Weights of a small GPT-style language model, trained from scratch on English Wikipedia.
Architecture: RMSNorm before each block, rotary positions, no biases in attention or MLP, tied embeddings.
Each number is 128 + 32 x the weight over its row's rms, rounded and kept within 0 to 255. Layers, rows and columns count from 0. The size above them is the row's rms in percent of the matrix's.

# layer 11 attention query, 64x64, rms 0.176, rows 0-10, columns 0-63
size [ 75  83  78  92  85  69  85  89  92 104  99]
[[162 126 136 123 141 100 111 172 147 227 104 150 116 194 151 183 106 100 162 115 148 100 152 118 121 134  70 117  77  73 142  98 135 139 153 166 164 155 156  82 120 148  88 131  99 107  97 124 145 100 138 141  94 141 113 154 141 211 106 114  83 165 154 132]
 [113 117 145 177  93  97  78  85 135 102 115 135 111 124 138 143 172 108 109 101  83 143 132 118 138 100 177 129 156 154 132 147 149 100 141 110 160  85 185 144 120  74 125 138  71 158 102 126  66 158 115 159 199  84  94  91  67  74 154 167 145  83 102 144]
 [141 108 168  89 155 101 191 174  90  80 212 145 167  98 148  96 138 149 103 159 113 115 136 110 118  91 132 174 176 100 144  88 133  84  59 135 132  99  78 173 124 106 165 110 104 127 121 139 143 131 142  96 130 117  98 138 158 158 126  67 193 144 132 139]
 [148  43 166 115 111  61 140 108  91  55 158 142 154 130 111 121 150 101 150 142 159  87 158 117 143 135 105 186 167 135 135 111 179  63  86 200 137 118 111 158 110 101 153 108 149 125 112 127  79 143 163  99 142 151 148 160 102 117 134 126 171 122 115 181]
 [155 100 168 149 130 102 193 151 102 109 164 142 173 100 148 115 117  98 148 184 119 110  75  93 129 109  85 154 141  97 134 100 158  63 100 183 125  57 103 124  68 167 147 104 143 119 121 126 140 171 103  94 124 138 103  98 148  76 144  82 152 152 131 188]
 [104 150 162 128 157  89  47 141 126 109 133 143 153  46  79  87 123 129  79 101 152  87 124 150  97  87 155 165 105 135 158 130  89 102 128 113 133 171  84 171 179 136 105 120 145  99 106 148 128 108 103 163 191  91 145  88 129 131 168  84 123 107  85  92]
 [106 170 139 185 156 132 163 115 138 141 134 199  98 121 105 119 125 152 165 152 107 141 198 138 142 145 146 111 130 125 109  87  91 135 125  59 102 189 135 132 184 142  85 109 106 178 121  97 133 161 163 132 164 133 188  48  97 158 102  99 102 156 144 106]
 [108 147 166  45 132 148 155 168 142  60 105 193 110 139  75 109 129 139 118 124 135 139 134  97 143 128 189 135 170 163 135 102 186 152 144 104  69 171 169 150 146 106 178 125 120 160 116 149  98 142 174 189 110 114  78 138  98 100 125 124 115 153 104  93]
 [182 100 121 127 105  92 110 163  90 109 116 120 167 137 164 148 132 101 133 117  82 136  42 139 121  77 104 167 187 157  97 121 206 106 150 146 135  72 120 155 128 160 181 112 102  88 169 134 118  65  98 149 143 111  89 104 128 102 180 117 105 122  95 136]
 [151 146  89 130 103  58 143 133  93 146 137  58 117 134 137 121 165 105 109 106 134  86 116 101 175 106 103 110  56 146 116 144 132 146 104 178 120 135  77  74 115 101 124  93 115 125 120  84 137 133 103 151 141 133 128 163 222  94 170 124 163 118 195 172]
 [ 94  85 155 154 108 173 145  65 160 203 145 126 134  91 163 150 105 108 165 181 145 116 150 103  82 108 120 124 150 131 139  78 173 114 115  71 131  68 100 137  89 161 102 165 148 134 132 146 146 165 122 121 168 135 146  93  51 177 100 140 110 137 169 139]]
# layer 11 attention key, 64x64, rms 0.185, rows 0-9, columns 0-63
size [ 66  80  89  84  96 120 103 116  95  95]
[[135  90 134 129 154 130 173 107  99 103 155 101 189 124 125 110 151 140 106 110  82 181  86  56 131 116 157  94 151 177  92 151  97 143 154  80  98 125 103 164  97 155 187 120 125 164 110  89 116 108 106 175 102 112 157  91 153  46 148 111  79 133 140 160]
 [146 124  72  68 122  98  90 155 124 179  90 158 116 165 119 105 157 115 112 104 100 158  77 139  72 109 135 112 146  91 122 149 208 127 162 163 116 128  90 152 122 129 121 172 172 115 123 151 101 165 163 111 131 162 110 184  79 187 102 104 162  68 114 132]
 [118 118 145 165  54 123 118 124  98 109 161 155 159 126 149  90 150 143 183 193 130 156  82  63 216 107 185 152 154 134 123 175 142 102 147 118  99 130 119 140 137 122  77 134 159 114 130  78 117 156 134 156 130 128 185  92  85  90 156 151 138 169 103 126]
 [158 116  91 181 143 118 106 116 114 209 172 156 136 129 101 132 123  89 114 158  76 167 139  93 151 118 116 122 169 119 186 127 118 155  76  91 113 114 119 168 103 148  86 117 185 103 131  74 103 113 152 148 134 134 141 119  37 140  67 111 142  81 159 116]
 [162  97 159 160 112 104  92 104 105 109 136 165 118  96 109 103 160 116 120 154 114 149 130 112 104  76 168 173 148 132 137 137 156 113  20 122  64 110  94 132 176 170  85 136 172 114 107  89 163 199 160 121 158 164 164  97 146 122 146 164 129 129 113  90]
 [116 147 137  79 134 165 145 161 108  90 104 157 173 155 165 149 107 143 118  95 136 108  81 116 163 150  79 102 137  99 107  94 109 189 187 139 146 122 154 125 142 137 140 137 105 134 150 148  94 117  75 118 107  78  34 120 126  61 139  49  80 124 114 131]
 [102 134 139 114 110 195 132 158 113 108  99 106 157 148 209 137 124 133 156  58 139 112 134 117 116 149  79  70 120 140  76 173 133 133 178 157 176 134 167 117 108  49 161 183  74 129 141 166 122 124 118 108  95 121 111 115 139 158 112  94  68 123 124 137]
 [111 178 153 105 129 173 162 102 179 120 110 101 122 125 152 167 149 119 101 124 139  89 158 117 166 153 137 112 101 159 131 117 113 196 154 131 145 160 207  62 161  98 110 136  70 106 146 162 172 124 131 127  99 155  81 133 180 123 155 122  76  79 179  87]
 [163 153 125 122 114  72 116 161  86 135 142 154 104 150 101 125  90  95 120 161 141 144 125  83 110 162 104 179 138 152 167 123 149 120  59 142 139 159  62 166 125 179 131  54 128 155 114  75 144 146 165 164 140  90 118 165 123  77 140 203 166 116 123  98]
 [122 153  63  87  53  95 163 137  86 128 176 190 187 145 170 132 113 155 150 141 145 165 110 130 137 150 142 173 137 155 109 135 109 139 122 127  70 124  50 138 115 189 105 114  75 168 105  98 129 121 161 154 150 124 144 151 152 140  97 190 133 151 142 138]]